From a checkpoint of a small transformer trained on Wikipedia.
Size: 16 layers, width 256, 2 heads of 128, MLP 1024 squared ReLU.
Architecture: rotary positions, untied embeddings, normalized queries and keys, local attention windows, shifted keys, gated attention, hashed n-gram embeddings, capped logits.
Training: a variant of Adam for these matrices, 630M tokens.
Each number is 128 + 24 x the weight over its row's rms, rounded and kept within 0 to 255. Layers, rows and columns count from 0. The size above them is the row's rms in percent of the matrix's.

# layer 10 MLP down (transposed), 1024x256, rms 0.0883, rows 771-797, columns 0-127
size [106 105 112 112  97 110 109 113  14 102 116 107 112 102 120 121  84 107  96 111 105 106 118 105 101 109 103]
[[145 140  97 149 100 101  94 138 105 104 144 164 121 142 106 135 106 135  88 100 125 142 123 150 114 111 120 177 118 158 157 125 134  88 157 127 111 133 169 116 111 135  95 129 140 114 142 150 106 114 131 167 156 123 110 130 115 167 135 114  97 138 164 109 155 112 118  99 137 174 154 113 122  81  83 146  43 123  97  88 122 125 129 109 147 104 115  94 155 123  96  99 108 140 116 159 125 122 116  93 170 132 164 145 133 200 100 143  72 145 126 114 173 139 168 126 136 153 157  93 133 163 117 125 126 124 143 130]
 [173 108  83 147 150 152 121 115 181 155 153 122 134  77  91 150 172 112 139 110 190 139 130 117  85 153 146 136 140 166 192 106 117 137 130 127 148 133 114 152 123 131 126 118 181 141 178 137 108  99 136 144 152 169 137 122 139 135 126 116 112 139 117  81 164 126  88 136  97 134 119 147 124 155 133  98 129 130 149 135 132 149 127 149  93 124 101 123 139 138 145 148 107 161 123 116 119  94 155 125 117 102 142 110 152  95 152 115 147 132  83 130  86 118  86 109 111 170 128 144  92 136 167  93 189 133 114 112]
 [118 134 148 143 167 104 114 107 117 139  96 130 130 128 117 130 129 121 141 113 138 122 148 179 101 116  79  91 111 116 146 124 135 123 123 124 102 132 140 127 135 118 110 126 145 116 107 117 120 156 129 108 108 146 144  67 168 118  84 116 110 170 121 155 124 128  86 133 118 159  87 114 122 114 135  77 127 113 103 120  74 156 135  99 145  97 158 128 104 119 160 115 108 114 103 130 137 146 138 157 129 140 128 154  87 119 139 125 140 114 171 118 153 134 136 142 144 114 143 110 150 110 105 113 140 114 146 121]
 [ 78 144 148  95 132 116 115 114 138 145 144 117 135 101 114 144 131 173 105 138 141 175 117 100 143 143 138 112 146 174 141 102 144 143 111 138 137 121 128 145 147 135 164 170 102 122 133 153 168 156 187 154 142 108 107 170 128 178  91 130 125 117  62 105 126 179 126 110 105  97 136 114 172 125  63 105 104  64 116  94 131 141 146 126 136 136 111 126 143 121 104 134 134 130 128 168 109 139 144  91 137 115 112  54 121 105 141 156 162 139 142 131 153 152 117 152  85 111 127 120 127 103 124 120 151 127 127  88]
 [158 129  90 114  99 133 130 136 117 122 155 140  88 128 151 123 125 122 131 149 123 160 109 110 136 108 154  76 108  97 134  83 146 123 124 140 152 106 162  97 144 161 127 143 104 120 135 148 133 152 134 151 143 129 170 164  75 133 152 119 106 140 149 120 128 102 171 107 114 124 118 157 149 150 168 132 130 138 105 129 100 113 140 150 153 109 135 143 105 127 152 148 108 107 143 137 125 145 126 128 112 150  94  69 154 136 119 117 134 135 145 120 143 129 120 106 137  90 175 127 139 150  84 127 115 129 102 142]
 [139 150 140 155 143 121 134 150 132 156 141 134 112  93 117 115 162  85 112 136  74 135  81 113 119 143 149 109  90 161  87 117 150 102 123 146 118 104 117 143 134 102 129 121 119  75 166 123 101 150 132 134 161 140 122 146 139 146 108 139 143  84  91 109  93 147 154 185 133 123 146 142 162 123 133 111 110 119 131 135 117 145 116  77 122 121  82 157 158 147 117 114 154 131 148  52  93 148  94 155 147 142 140  79 125 145 176  90 110 129 115 144 145 109 151 106 110 164 123 156 124 140 114 134 119 128 189 129]
 [139 102 135 123 129 128 142 136 162  73 176 150 122 144 115 146 109 128 129 157 118 151 134 107  66 114 135 100  94 126 120 119 116 125 141 118 111 115 172 111 110 123  73 123 144  84 128 101 123 156 133 122 165 116 106 121 129 135 130 169 150 126 113 141 136  74 131 140 107 121 134 160 123 175 110  99 129 134 126 123 115 153 125 169  98 161 127  78 100 130 120 150  82 171 126  85 107 148 129 160 172 134 136 143 123 134 159  95 128 123  88  91 116 133  86 112 133 106 114 141 128  86 127 117 118 131  79 150]
 [144  81 143 116 137 140 132 139  93 123 106 120 125 107 120 172 144 138 169 134 102 103 129 118 127 114 148 134 138 124 137 126 168 111 132 119  78 132 136 131 153 118 126 111 131 122 106 145 133 108 124 166 124 142 110 180 110 119 158  88 137 151 162 146 122 100 124 119 121 101  81  72 122 100 114 119 132  93 161 122 106 141 134  98 118 161 156 141 101 162 109 167  78 137 150 144 164 118 148 174 184 121 114 144 135 159 178  54 128 134 121  48 146 126 126 106 121 149 137 128 118 130 162 133 144 137 118 126]
 [ 91 138 148 143 134  86 141 175 104 125 174 158 155 135 114 133  96 145 175 125 169 164  90 147  95 150 125 123 124  92  99 174 125 169 156  99 116 165 128 149 106 126 157 154  93  76 154 123 168 158 137 102 106 153 111  87 140 128 133 140 113 115 100 110  84 114 113 140 117 140  92  86 167 112 121  96  85 122 116 165 100 113 161 137 134 152 123 177 133 109  84 107 119 156 121 132 135  96 126  97 107 163 132 157 168 165 115 132 128 133 152 151 123 115 154 133 117  88 101 101 132 136 121 131  84 140  99 168]
 [129 121  98 106 134 104 113 105 143 100 142 138 107 143  99 133 123 154 116 119  85  68 119 138 102 113 173 129 136 138 137 114 127 139 185 113 151 157 142 152 187 148 109 121 174 122 149 124 133 138 132 123 124 119 122 134 133 158 111 139 132  76 109 142 126 134 162 144 128 111 123 178 124 109 153 138 172  67  97 169 128 116 164 157 123  96 124 126 125  99 120 153 116 136 125 156 118 129 112 127  96 111 154 100 121 137 149  86 118 113 138 110 124 129 138 119 109 153  97 118 121 157 116 102 112 112 164 143]
 [125  78 161 200 154 128 133 112  70  85 154 152 128 167 116 123 158 116 168 165 152 134 121 131 131 123 122 136 154 132  91 154 102 124 119 146 130 135 172 138 139 112  85 101 106 114 130 138 135 153 100 149 127 105 152 123 118 120 106 154 110 181 136 153  99 135 136  99 119 110 143 104  77 114 165 126  91 132 108 159  93 129 150 183 130 119  99  91 137  99 119 130 102 141 142 157 132 140 139 107 113 117 119 107 115 133  82 161 102 100 123 124 113 106 131 123 123 134 121  99 126 128 128 101 118 127 122 105]
 [107 175 109 141 170 119 169 182 136 138 134 150 126 130 149 138 117  98 144 123  89 159 113 151 154 111 122 125 124 161 148  97 149  88 113 159  96 113 145 142 125  97 133 100 165 149 163 111 140 180 114 130 141 134 141 118 159 113 146 162 140  94 135 169 114 129 132 102 141 171  88 117 156 120  98 121 157  91  79 137 110 115 133 121 134  95 158 105 109  97 148 153  97 130 154 159  92 143 122  73 129 109 154 135 109 150  92 118 101  85 108 128 104 100 108 135 121  82  83 110 155 138 171 126 126 137  98 132]
 [138 138 161  79 146 152 151 151  97 138 159 162  71 107 132 159 149 175 158 127 174  96  76 120 162 104 136 102  86  66 127 157 126 141  87 155 127 109 116 132 141 112 132 129 145 102 104 129 108 139  93 159 109 129 177 128 134 129 139 142 139  84 132 110 138 124 135 146 188 176  89 124 148 175 110 113 135 109 151 131 100 150 106 129 163 143 156 114 185 107 138 131 134 145 168 115 109  82 125 124 110 118 139  97 147 149 121 109 103 102 118 135 118 167 116 123 152  90 136 130 130 136 121 139 185 115 146 157]
 [141 143 122 153 100 114 124 136 141 116 115 145 131 108 145 114 143 122 118  87 118 116 106 140 122 114 150 142 139 137 129 139 115 127  95 114 136 121 126 140 121 130 180 159 162 123 121 117 136 151 149 139 189 161 130 163 109 156 150  70 172 152 134 151 149 116 148 120 169 115 137 133 126 122 126  98 101 125 105 186 116  94 102  99 173 129 111 123 155 130 111 161 106 147 125 141 106 144 111 131 117 162 151  75 135 109 114 125 178 126 152 161 117  99 149 141 153 123 137 110 152 136 177  69 116 122 146 145]
 [132 158 117  89 142 139 112 141 146 146 112  84 144 113 117 125 139 110 180 122 124 115 149 133 146 137 142 134 131 109 128 121 136 102 194  86  67  87 127 168 156 134 119 144 151 113 169 114 120 183 108 102 129 169 146 123 117  78 129  97 139 157 119 128 137 144 161 141 145 142 126 137 123  97 160 111 121 100  94 157 128  72 101 112 163 142 177 130 184 110 123  97 134 135 101 103 124  92 139 126 164  97  83  99 143 127 151  90 135 115 121 122 107 154 124 110 162 119 134 119 146  97 180 106 165 134 145 119]
 [141 150 162 133 104 132 127 113 169 139 126 160 121 140 132 125 138 135 138 140  93 108  85 135 105 161 125 135 144 112 182 111 156  97 130 113 143 119 118 113 161 122 124 132 163 109 113 106 100 152 132 116  97 182 101 117 162 129 132 146  99 125 127 142 158 136 141 142 139 132  97  92 147 128 160 177 131 108 128 135  96 133 155 138 117 144 169  96 174 120 136 116 132 148 141  91 103 110 134 119 118 103 164 104 137  89 155 102 144 104 118 106 111 145  97 122 134 109 113 108 126 141 143  97 123 128 125 176]
 [114 108 157 137 101 133 107 128 152 107 122 132 103 134 131 139 132 155 150 186 145 130 103 141 164 156 138  96 108  85 111 128 112 115 172 142  70 101 160 152 114 122 137 108 114 126 116  99 102 141 111 140 126 109 166 109  65 155 103 168 118 108 166 127 125 130 146 100 148 163 130 140 134 125 123 121 130 127 126 116 142 129 144 127 145 136 132 127 110 133 143 137 126  96 138 117 123 126 137 123 112 101 115  98 108 117 149 122 149 129 137 169 136 110  91 109 137 178 163 106  91  89 126 142 150 137  92 143]
 [148 115 155 134 144  95 121 169 121  79 145 111 169 124 149 107 148 123 157 168 103 115 145  95 158 118 140 139 135 118 157 156 122 161 139 125 140 126 147  96  86 119 129 133 130 131  97 175 136 144 140 160 188 124 144 123 141 130 105  92 140 134 104 125 129 121 124 119 158 136 138 105 106 129  99 123 101 151 146 135 133 138  93 119 153 114 161 102 101 150  76 120 129 156 113 142 124 137 100  82  73 123 125  70 135 129  89 111 124 110 141 131 102 171 135 123 138 108 157 132 139 119 137 122 121 105 162 148]
 [143 123 105 113 110 149 175 120 112 136 103 151 108 166 152 151 112 122 110  90 125 123 113 161 123 136  96 130  97 126  91 151 114 152 119 115 138 129 147 176 128  98 148 182 150 112 124 131 151 148 169 110 150 112 110 157 145 133 117 105 105 170 130 161 100 173 100 139 117 121 138 134  66 152 115 116 110  82 123 155  80 122 171 128 138 117 162 132 104 104 142 110 130 124 155 116 113 151 123 129 123 127 125 119 122  83 131 124  93 117  96 130 142 142 130 125  85  95 125 131 133 160 153 130 165 145 127 131]
 [130 141 157 171 140 181 144 113 117 130 122 106 111 111 109 161 110 150 138  97 109 137  90 142 107 161 125 144 130 139 144 186 153 126 132 151  59 139 107 172 158 131 132 122  94 106 156 111 104 134 143 143  93 114 138 157 130 135 117 116 139  97 134 108 157 132 145 116 113 125 118 137 140  95 189 151  90 152 108 167 102 150 134 194  99 117 131 108 147 131  95 118 120 157 122 100 120 104 152 134  91 143 152 133 132 150 156 134 110 152 145 132 125 142 195 160 111 124 116  92 166 116 136 115 116 152 142 127]
 [158  97 118 165 138 112 110 134 119 139 125 151 138 130 116 112 107 100 153 143 126 130 132 134  99 133 139 119  74 124 139 186 159 145 109 139 123 134 134 100  84 124 148 142 157 132 144  92 159 139 151 114 122  94 124  90  97 167 101  87 137  83 153 156 126 124 119 136  98 135 138 125 127 137 116 153 154 118 147 122 119 120  97 118 141 108 135 147 137 125 147 121  89 163  78 129 150 110  90 107 110 166 136  93 149 166 129 111 114 148 154 137 122 166 147 104 104 116 185 132 133 104 100  65 115  91  95 151]
 [106 109 129 145 146 110 156 165  92 117 173 139 139 127 151  86 181 151 147 103 136 159 149 129 152 141 172 150 161 121 135 148 150 131 151 160 129 112 131 153 128 136 142 109 106 141 116 161  93 125  98 134 166 119 158 150 108 135 127 123 117 139 136 127  91 138 106 148 132 104  98 124 117 126 100 117 162 105 162 142  97 128 166 123 137 121 129 158 170 134 161 125 102 145 132 181 156  98  98 137 160  87 129  87 161 105 128  97 170  75 125 109 119 111 108 118 178 129 148 108  92 115 115 110  90  98 112 123]
 [107 143 130 116 150 141 134 115 149 131  84 126 122 146 109 103 134 176 174 129 123 133 113 150 128 101 164 114 125 131  87 109 135  77 193 115  75 141 100 143 204 131 141 144 130  98 159 141 129 150 106 143 146 174 110 153 150 114 148  83 139 184 159 107 140 102 133 184 108 150 133 134 114 108 196 129 148  99  77 101 124 104  96 115 153 130 173 124 195 101 125  99 128 156 113 106 147 136 129 147 118 150 149  93 144 105 137  89 134 127 120 101 131 120 117 116 156  88  92 124 155 126 134  84 118 132 134  84]
 [138 155 115 120 140 135 171 143 116 109  97  96 137 142 158 108  77 109 160 119 124 157 174 109 145 102 138 135 130 109 160 114 170 114  89 119 111  99 130 105 130 181 142 163 120 128 123 138 101 161 139 138 155 120 159 158 129 133 112 124 138 124 130 157 124  91 132  91 117 102 206 118 133 137 135 109 109 141 101 141 118 146 124 115 133 145 180 126 124 146  59 140  83 143 102 119  99 145  82 131 131 147 122 116 135 120 140 123 121 124 124 143 146 140 115 138 170  95 103 118  87 109 164 186 120 109 115 144]
 [134 134 154 129 119 137 116 160  93 119 169 136 116 146 129  95 110 175 114 131  87 119 121  86 135 108 131 121  93 137 129 125  98 106  96 141 128 150 140 138 133 118 138 109 114 120 177  93 121 180 148 132 130 154 148  94 163 140 129 142  93 104  92 131 134 119 107 106  91 152 136 130  84 144 123 167 136 118 153 146 119 125 149  99 102 130 121 117 133 128 135 134 144 163 139 120 122 187 127  86  98 162 135 116 145 153  94 144 164 151  97 142 107  93  74 140 186 103 123 110  96 178 165 159  57 143 111 161]
 [136 150 103  91 170 158 108 139 148  93 123 116  97 141  97 135 133 120 124 141 113  82 139 168 138 143 108 107 185 135 129 100 128 135 122 118 181 146 166 152 148 158 115 130 139 118 192 140 172 153 103 169 145 121 104 145 113 115 128 131 127  83 147 118  70 113 182 127 140 133 126 146 113 135 151 101 122 142 157 124  87  90 134 126  83 146 127 113 167 131 139 114 141 158 145 148 142 133 107 117 135  70 142 121 157 115 135 132 116 147 145 140 166 105 174  81 131  91 166 142 188 134 105  92 124 122 123 195]
 [141 153 107 143  69 124 138 170 135 137  89 135 101 144 135 148 146 129 160 141 150 125 147 119 111 143 108 140 130 129 162  61 173 103 141 145 129 122 125 130 137 142  85 131 140 127 150 171 116 156 135 165 164 127 154 149  98 119 128 124 127 125 125 120  90 126 167  57  88 120  97 174 127 105 123 127  82 125 129 113  86 112 162 101 134 127 146  72 135 133  88 162 128 146 133 140 123 119 140  99 115 151  91  68  96 106 157 167 152  80  90 137 170 108 120 115 150 110 110 112 140 131 103  87 158 149 137 151]]
# layer 10 MLP up, 1024x256, rms 0.0929, rows 772-798, columns 0-127
size [106 119 114  97 111 108 112  19  98 112 102 110 107 124 119  79 115 102 106 102 103 129 108  94 115 111 120]
[[121 113 140 144 125  98 131 113 145 122 175 172 132 100 131  94 170 103 130  88 116 111  98  91 113  92 136 115  92 142 129 175 153 164 107 131 153 131 174 122  92 131 121 116 133 103 164  87 108  85 102 124  80 152 144 120 138 121 155 116  89 100  78 132 147 116 106  98 143  74 122 107 162 127 163 166 102 102 104 114 139  86 101 103  92 108 125 133 134 124 154 117 122 145 140 115 128 137 136 148 127 125 149 153  93 146 152 125 109 127 167 147 151 117 162 117 108 135 122 124 109 183 138 128 132 132 144 121]
 [150  98 124 115  86  93 116 167 117 145 100 103 117 150 126 155 142 162 108 126 156 141 155 144 130 119 119  70 141 123 152 101 158 107 141 126 127 174 139 117 188 158 107  78 154 126 109 125 119 150 196  96 111 133 129 108 150 152 129 147 153 159  83 114 168 103 109 115 144 135 136 129 146 119 139 140 101 114  87 111  99 134 145 108 183 128 132 122 178 150 149 166  84 124 143 106  92 137 145 142  89 106 121 115 133 140 140 108 122 128 137  84 102 138 151 126 109 148  91 137 124  96 118 164 118 160 120 134]
 [ 93  80 153 136 163  84 135  91 149  85 130 100 125 100 125 151 155 138 133 127 103 138 130 111 137  93 103 151 114 130 155 151 146 167 160 153 131  83 142 135 110 148 141 133 133 158 102 137 138  82 126 170 121 134 166 121  84 174 144 139 162 133 132 138 136 172 129 120 118 104 134  95 150 153 111 118 137 121  97 146 163 164 164 124 118 123 128 113  94 139 118 187 134 125 155 139 121 153 114  93 100 100  85 151 116 150 144 138 135 148 164 166 147 112 136 109 126 133 136 131 111 128 145 157 125 142 120 126]
 [ 65 138 115 156 202 126 145 106 152  89 101 101 146 142 139 141 124 109 124  91 132 116 136 130 160 142 107 108 111 126 171 151 110 158 106 152 158 160 142 122 161 115 167  86 112 171 139 136  72 131 117 142  97 169 148 138 139 151 161 146 128 127 100 120 118  86 112 115 121  78 172 129 154 142 103 125 131 118 108 120 129 123 105  79 152 129 157  95 135 152 120  94 115 191 114  85 137 115 142 123 162 117 123 128 125 155 110 127 113  82 117 119  76 125 153 132 156 149 107 127  95 125 127 155 137 144 143 121]
 [129 119  95 147 140 130 132 112 145 129  93 133 124 125 136 101 134 104 136 147 124 127 183 133 185 141 100 127 111 153 138 133 104 139 174 155 134  98 110 128 115 148 131 138 138 128  86 128 146 140 147 168  88 139 165 172 108 129 117 170 140 159 174 126 160 127 135 135 149 126 116  88 120 143 147 124 101 128 156  80 112  80  99 120 133 116 127 158  90 124 154 142 109 135 171 115 106 131 144 122 111 103 105 132 121 100 123 115 125 119 132 182  72 174 168 101 104 121  89 129 101 125 170 138  92 127 141  96]
 [120 114 133 129 165  80 121 134 102 134  83  99 116 146 111 123 132 125 133  60 140 125 182  95 129 129 124 152 106 140 106 144 152 104 111 134  80 123  83 109 147 136 100 135 157 149 131 161 144 126 124 151  95 174 127 161  76 151 148 150 137 135  98 103 144 136 114 119 141 165 100 152  95 112 113 153 144 123 135 128 153  90 116 159 179 150 143 145 128 152  91 151 120 129 160 114 114 110 138 120  92 122 155 149 126 145 134 124 156 144 114 118 119 115 134 137  84 166 117 157 109 133 159 146 131 146 156  94]
 [123 171 112  96 160 120 149 127 130 116 104 114 152 107 173 126 169 110 119 126 130  78 151  77 116 134 147 111 120 114 140 135 127 119 112  83 119 124 111 148 166 135 111 118 131 114 143 154 121 139 170  99 134  93 190 136 128 162  84 163 138 132 162 117 115 130  83 135 150  89 160 106 131 126 173 131 137 154 108 128 157 125 122 118 154 130 107 119 130 111 145 116 156 134 117 157 138 148 113 123 122 125 113 122 115 166 118 125 146 131 130 111 111 140 158 127 153  98 103 141  94 131 134 121 102  91 128  83]
 [133  88 132  90 131 101 160 108 108 110 116  94  93 103 143 138 148 136 102 108 134 107 146 126 138 105 105 117  86 157 134 185 123 103 119 128 138 153 126 129 160 168 110 136 125 121 109  94 149 123 157 103  86 138 152 140 121 171 124 173 163 128 156 109 150 162 127 113 137 108 142  99 129 167 128 147 136 152 127 116 140 120 150 174 164 162  90 130 166 115 127 132 106 136 142 116 109 113 163 115 108 103 127 166 112 143  90 132 147 136 139 125 109 130 159 137 113 160  93 176  90 116 132 138 124  97 146  86]
 [101 115 154 160 119 132 174 115 143 118 161 147 148 123 165 127 137 135 108 163 123 122  86 134 167 135 134 160 155 108 143 135 138 130 107  90 154  82 134 115 104 136 152 169 106 108 146 137 108 125 126 134 125  98 131 124 101 154 140 142 159 151 147  94 125 116 106 140 163 111 120 137 195 111 139 144  98  94 135  98 135 134 148 136 137 136 129 142 123 116 148 141 130 149 170 137 128 128 137 164 141 123 125 135  99 140 115  98 154 110 147 112 127 148 131 136 135 115 112 139 112 115 121 181 163 123 132 130]
 [151  93 134 157 129 127 136 101 134  86 131 138 145 130  83 149 160 119 118 161 134 117 127 108  79  78 134  89 119 122  75 100 115 112 168 135 117  81 153 134 116 129 115 127 137 191 103 121 117 140 120 166  80 106 106 153 134 113 150  95 148 127 117 167 125 184  89 114 124 131 147 101 100  96 121 119 122 141 121 102 115 117 115 166 134 124  96  70 124 151 138 129 100 145 141 157  99 151 122 144 119 111 101 159 125 196  99 173 106  95 112 132 127 136 153 148 136 184  87 147 131 135 112 139 133 128 144 138]
 [120 115 151 119 127 143 174 142 122  99 125 142 141 103 148 135 103 111  80 111 124 107  99  91 145 115 120 157  61 144 137 140 167 138 184 130 116 140 110 133  69 171 166 134 156 166 105  87 124 125 116 121 134 138 166  91  88 131 125 155 147  86 136 137 132  72 148 120 133 117 116 130 151 117 162 154 124 116 112  96 139 154 159 116 164 135 153 134 154 118 153 126 153 122 136 127 152 139 123 153 137 138  87 128 153 108 122 168 118 116 127 134 100 145 140 130 115 123 148 115 108 136  99  99 124 153 139  80]
 [117 146 138  75 137  88 146  92 166 106 137 125 111  82 152 124 161 123 135 147 127 135 121 129 141 115 121 151 170 111 143 148  99 162  89  93 112 118 121 121  79 146 118 157 112 125 119 133 124 148 141 171 167 128 135 111  56 160 131 104 134 127 153 117 111  89 133 101 145 120 139 137 160  95 129 168 124 135  54 125 112 117 150 104  90 176  96 152 146 139 131 166 141  86 126 135  78  89 141 118 157  80 134 128 174 117 156 128 114 126 158 118 152 155 144 109 124 141 123 165 139 128 112 103 138 156 131 112]
 [161 120 149 116 166 114 143 114  95 162 125 166 125 114 136 181 110 141  93  82 120 152 131 134 149 137 144 153 109 110  96 140 133  81 122 106 107 213 134 146 103 145 146 130 154 151 152  98 145 116 128 127 140 118 129 160 126 153 124 112 139 112 123 131 125 152 138 108 122 119 150 137 120 147 149 137  96 129 119 142 129 147 137 170 187 112 124 101 131 131 138 127 119 124 129 137 129 126 151 129 140 143  82 114 117 133 110 151 131 160 152 140  68  65 136  93 109 160  92 136 114 171 120 119 119 164 147 112]
 [159 138 119 144 131 129 177 131 116 158 185 136 116  69 128 102 122 137 114 134 115 137  70 145 167 107 112 110 105 126 110 112 118 101 120 106 154 116  87 144 154 147 160  55 132 117 137 132 130  86 123  84 125  79 143 137 130 168 132 125 127 159 182 149 118 123 114 114 112 138 155 106 124 145 123 153 113 132 124 125 164 149 127 154 187 139 140 151 160 108 131 134 139 129 109 122 129  72 139 119 122 145 159 123 126  84 123 139 155 141 132 145 105 124 109 125 100 126 102 112 101 120 129 120 145 114  91 115]
 [116  95 123  94 119 155 125 114 161 140 152 156 116  80 165 125 156 113 173 131 103 122 113 108 117 102 122  81 124 118 133 152 155  77 146 129 114 129 129 128 102 135 160 143 158 167 130 126 153 155 135 116 119 130 146 171 112 125 137 169 161  95 126 148 141 123  64 100 120  93 133 155 135 131 121 173 137 140 101  84 127 137 141 134 140 135 130 124 162 133  94 129 153 147 133 126 113 106 180 138 105 134 112 116 149 136 109 130 138  78 135 119 124 102 135 173  91 143 109 157 122 131 122 106 122 109 156 152]
 [144 149 143 123 119 147 164 102  96 121 129 157 117 128 122  85 151 106 136  84 114 138 179 111 125 122  99 183 140 161 115 167 162 135 139 141 151 162 129 107 131 133 133 153 123 125 134 129 138 105 146 133 113 194  90 152 170  88 165 120 109 133 140 114 161 153  98 156 129 119  94 109 118 160 132 135 159 124 134 116 101 149 101 150 138 106 150 101 118 120 105 108 125  93 128 111 119 134 121 126 108 121 148 120 151 173 104 152  87 131 129  98 183 120 174 114 137 130 100 120 134 155 124 111  94 136 126 146]
 [126  89 133 167 119 125 179  56 140  73 116 131 117 130 123 173 159 142 142 116 163 143 112 134 122 143 138 148  97 151 122 137 138 176 114 119 108 168 147 121 140 152 147 102 105 186 112 127 112 167 128 144 146 170 157 136 129 113 120 116 150  79 151 105 111 119  88  92 126 123 173 123 117  99 127 101 111 163 154 122 143 112  83 163 155 151  88  99 187 113  82 130 177 133 115 137 150 130 125 163 123 101  96 116 149 135 116 123 124 107 170 119  93 146 158 115  91 133 144 130 133  96 112 125 116 101  95 161]
 [111 140 153  94  98 136 131 114 142 138  96 105 155 124 124 146 127 101 108  95 136 119 134  98 129 115  69 119  97 127 100 153 149 141 135 157  87 137 113 115 122 150 120 154 124 118 137 143 113  81 135 113 125 113 110 132 111 122 140 163 155 116 109 125 210 149 105 162 127 117 152  82 113 147 108 121 135 102 139 139 123  79 154 141 134 138 130 162 103 151 138 131 145 105 131 132 103 155 151 105 111  75  98 157 148 120 103 144 170 136 115 100 112 136 132 139 112 141  99 142 130 160 163 135 118 152 179 156]
 [108 143 190 142 149 152 180 130 109 136 139 121 117 101 153 118 137 132 137 108 134 123 158  85 129  88 116 101 133 108 134 131 148 128 106 142 120 120 135 154 108 118 111 175 110 135 129 141 131 166 155  94  79 147 123 138  95 110  67 143 186 134  85  83 140 149 154 116 173 150 161 132  97 140 135 131 157 132 104 130 135 107 154 109 131 164  42 157 176  72 157 100 142 142 122 129 127  89 133 126 100 122 133 115 170 145 134 174 118  93 117 102 131 135 124  94  99 182 150 200 117 123 153 127 121 153  97 136]
 [133 115 108  94 147  70 189 114 180 115 144 142 136 113 150 154 136 137 122 117 148  97 134 145 153 135 131 166  93 164 171 106 190 110 115 147 131 148 145 127 147 144 127 130 125 123 122 149 113 179 157 144 143 104 159 138 121 194 118 119 210 167 160 109 117 177  75 109 155 126 166 104 100  89  83 108 121 154 142 145 135 144 130 132 131 150 107 141 143 100 111 111 151 142 113 164 141 135 113 127 130 105 110 130 131 130 137 130 153 140 140 121  94 140 126 161  67 143 113 132  98  81 111 137 144 131 128 150]
 [ 82 127 157  85  78 150 136 113 144 103 135 120 122 115 186 133  82 141 103 104 139 142 120 148 144 118 117 111 155 167 117 151 135 166 140 128 175 135 126 127 129 130 126 139 180 135 145  95 148 104 176 114 158 123 114 163 132 112 142 107 131 123 145  94 115 144 140 166 169 121  98 122 116 132 132 134 113  93 140  81 139 154  92 141 124 112 116 114 135 116 152 140 118 165 126 141 136  96 174  99 136  71 108 113 135  91 162 125 141 126 162 144 120 110 125  97 126 159 112  98 128 142 116  91 135  75 143 118]
 [154 147  96 136 135 132 129 129 123 190 127 142  91 103 144  89 115 139 157  96 146 109 162 107 177  79 130  84 151 141 161 131 133 118 153 141 142 148  91 141 174 131 142 120  94 144 141 150 100 129 116  92 120 125 140 139 160 154 139 146 162 172 146 102 127  96  85 129 142 156 136  90 132 124 148 158 139 110 104 137 131 182  92 135 152 130 132 113 167  98 160 137 114 146  96 133 116 108 136 173  90 168 148 126 147 104 123 133 142 126 134 105 138 137 144  95 112 136  93 124  84 143 152 126  87  87  98 118]
 [ 81 104 128 153 157 122 132 130 133  82  96 104 117 128 141 139 128 130 136 102  82 125 128 135 111 102 118 110  95 102  99 134 149 132  80 156 127 120 128 119 131 130 147 104 112 167 113 120 112 148 121 137 141 128 134 136  89 167 139 100 121 132 123 153 160 111 129 162 108 102 133 125 134 130 123 127 104 123 127 123 153 144 133 150 175 137 106 158 101 122  62 109  95 144 127 140  76 171 167 103 155  83 139 129 125 146 107 130 128 118 163 149 134 123 123  92 114 153 127  87 136 138 120 132 108 121 178 144]
 [ 87  95 113  97 122 156 126  91 178 151 128 100 139 101 143 157  94  82 131 150 124 114 118 130 155 140  98 144 113 155 153 120 141 155 128 128 125  89 110 134 157 140 137 141 165 151  89 126 177 112 137  94 129 110 119 160 131 130 121 126 175 145 168 107 162 114 131 152 135  89 145 123 171 145 122 136 117 150 130  91 173 114 117 153 114 147  96 137 158 146 141 137  78 102  98 112 141  69 122 176 132 130 119 135  89  99 125 133 114 105 155 178 104 164 159 120  69 138 121 133 135  94 104  99 173 138 149 120]
 [122 124 145 172 126 167 156 124 159 120 108 131  60 104 117 137 140 137 126 129  96 129 114 139 138  98 117  82 137 160 150 127 180 102 140 182 153 133 156 139 149 142 117 112 109 114 149 146 146 128 150 153 130 123 130 158  72 175 143 129 144 155 145 152  92  84 120 157 127 174 115 149 150 140 146 156 124 164 123  81 116  56 168 130 149 129  54  99 145 118 148 143 130 127 146 139 158 127 122 100 117 109  93 142 152 134 132 153 174 142 140 113 103 112 104 127 108 147 113 131 126 127 115 121 139 134 146 148]
 [132 130  86 133 116 119 130 116 118 124 111 136 149 126 156  77 217 162 113 142 154 106 150 141 148 106 120 151 104 130 155 133 162 131 155 147 136 137 113 105 155 121 115 101 128 116 126 125 121 130 141 150 124 126 142 125  72 154 124 154 111 126 153  64 136 151 110 129 114 149 105 141 102 107 147 139 159  95 131 104 123 139 138 102 126 125  87  94 152 121 142 135 147 135 124 146 144 126 123 154 114 145  83 127 143 155 140 121 166 136 129 133 108 102 163 132  90 175 193 125 145 155 104 122 143 150 139 130]
 [146  97 129 142 100 112 158 128 158 113 112 105 106 140 120 123  78 122 121 142 100 133 141 107 147 150 144 126  95 173  86 120 107 122 163 147 100 102 155 133 125 121 154 138  91 103 123 112 127 121 114 106 133 131 132 144 127 116 111 166  85 132 138 148 108 137 121 138 107 158 160 125 113 139 113 210 137 131 114 118 126  94 143 135 154 172 143 136 108 130 177 138 141 104 107 113 133  77 138 105 140 126 118 134 128 143  71 130 129 129 141 143 127 140 127 110 107 131 138 108  80 107 153 171 150 130 115 136]]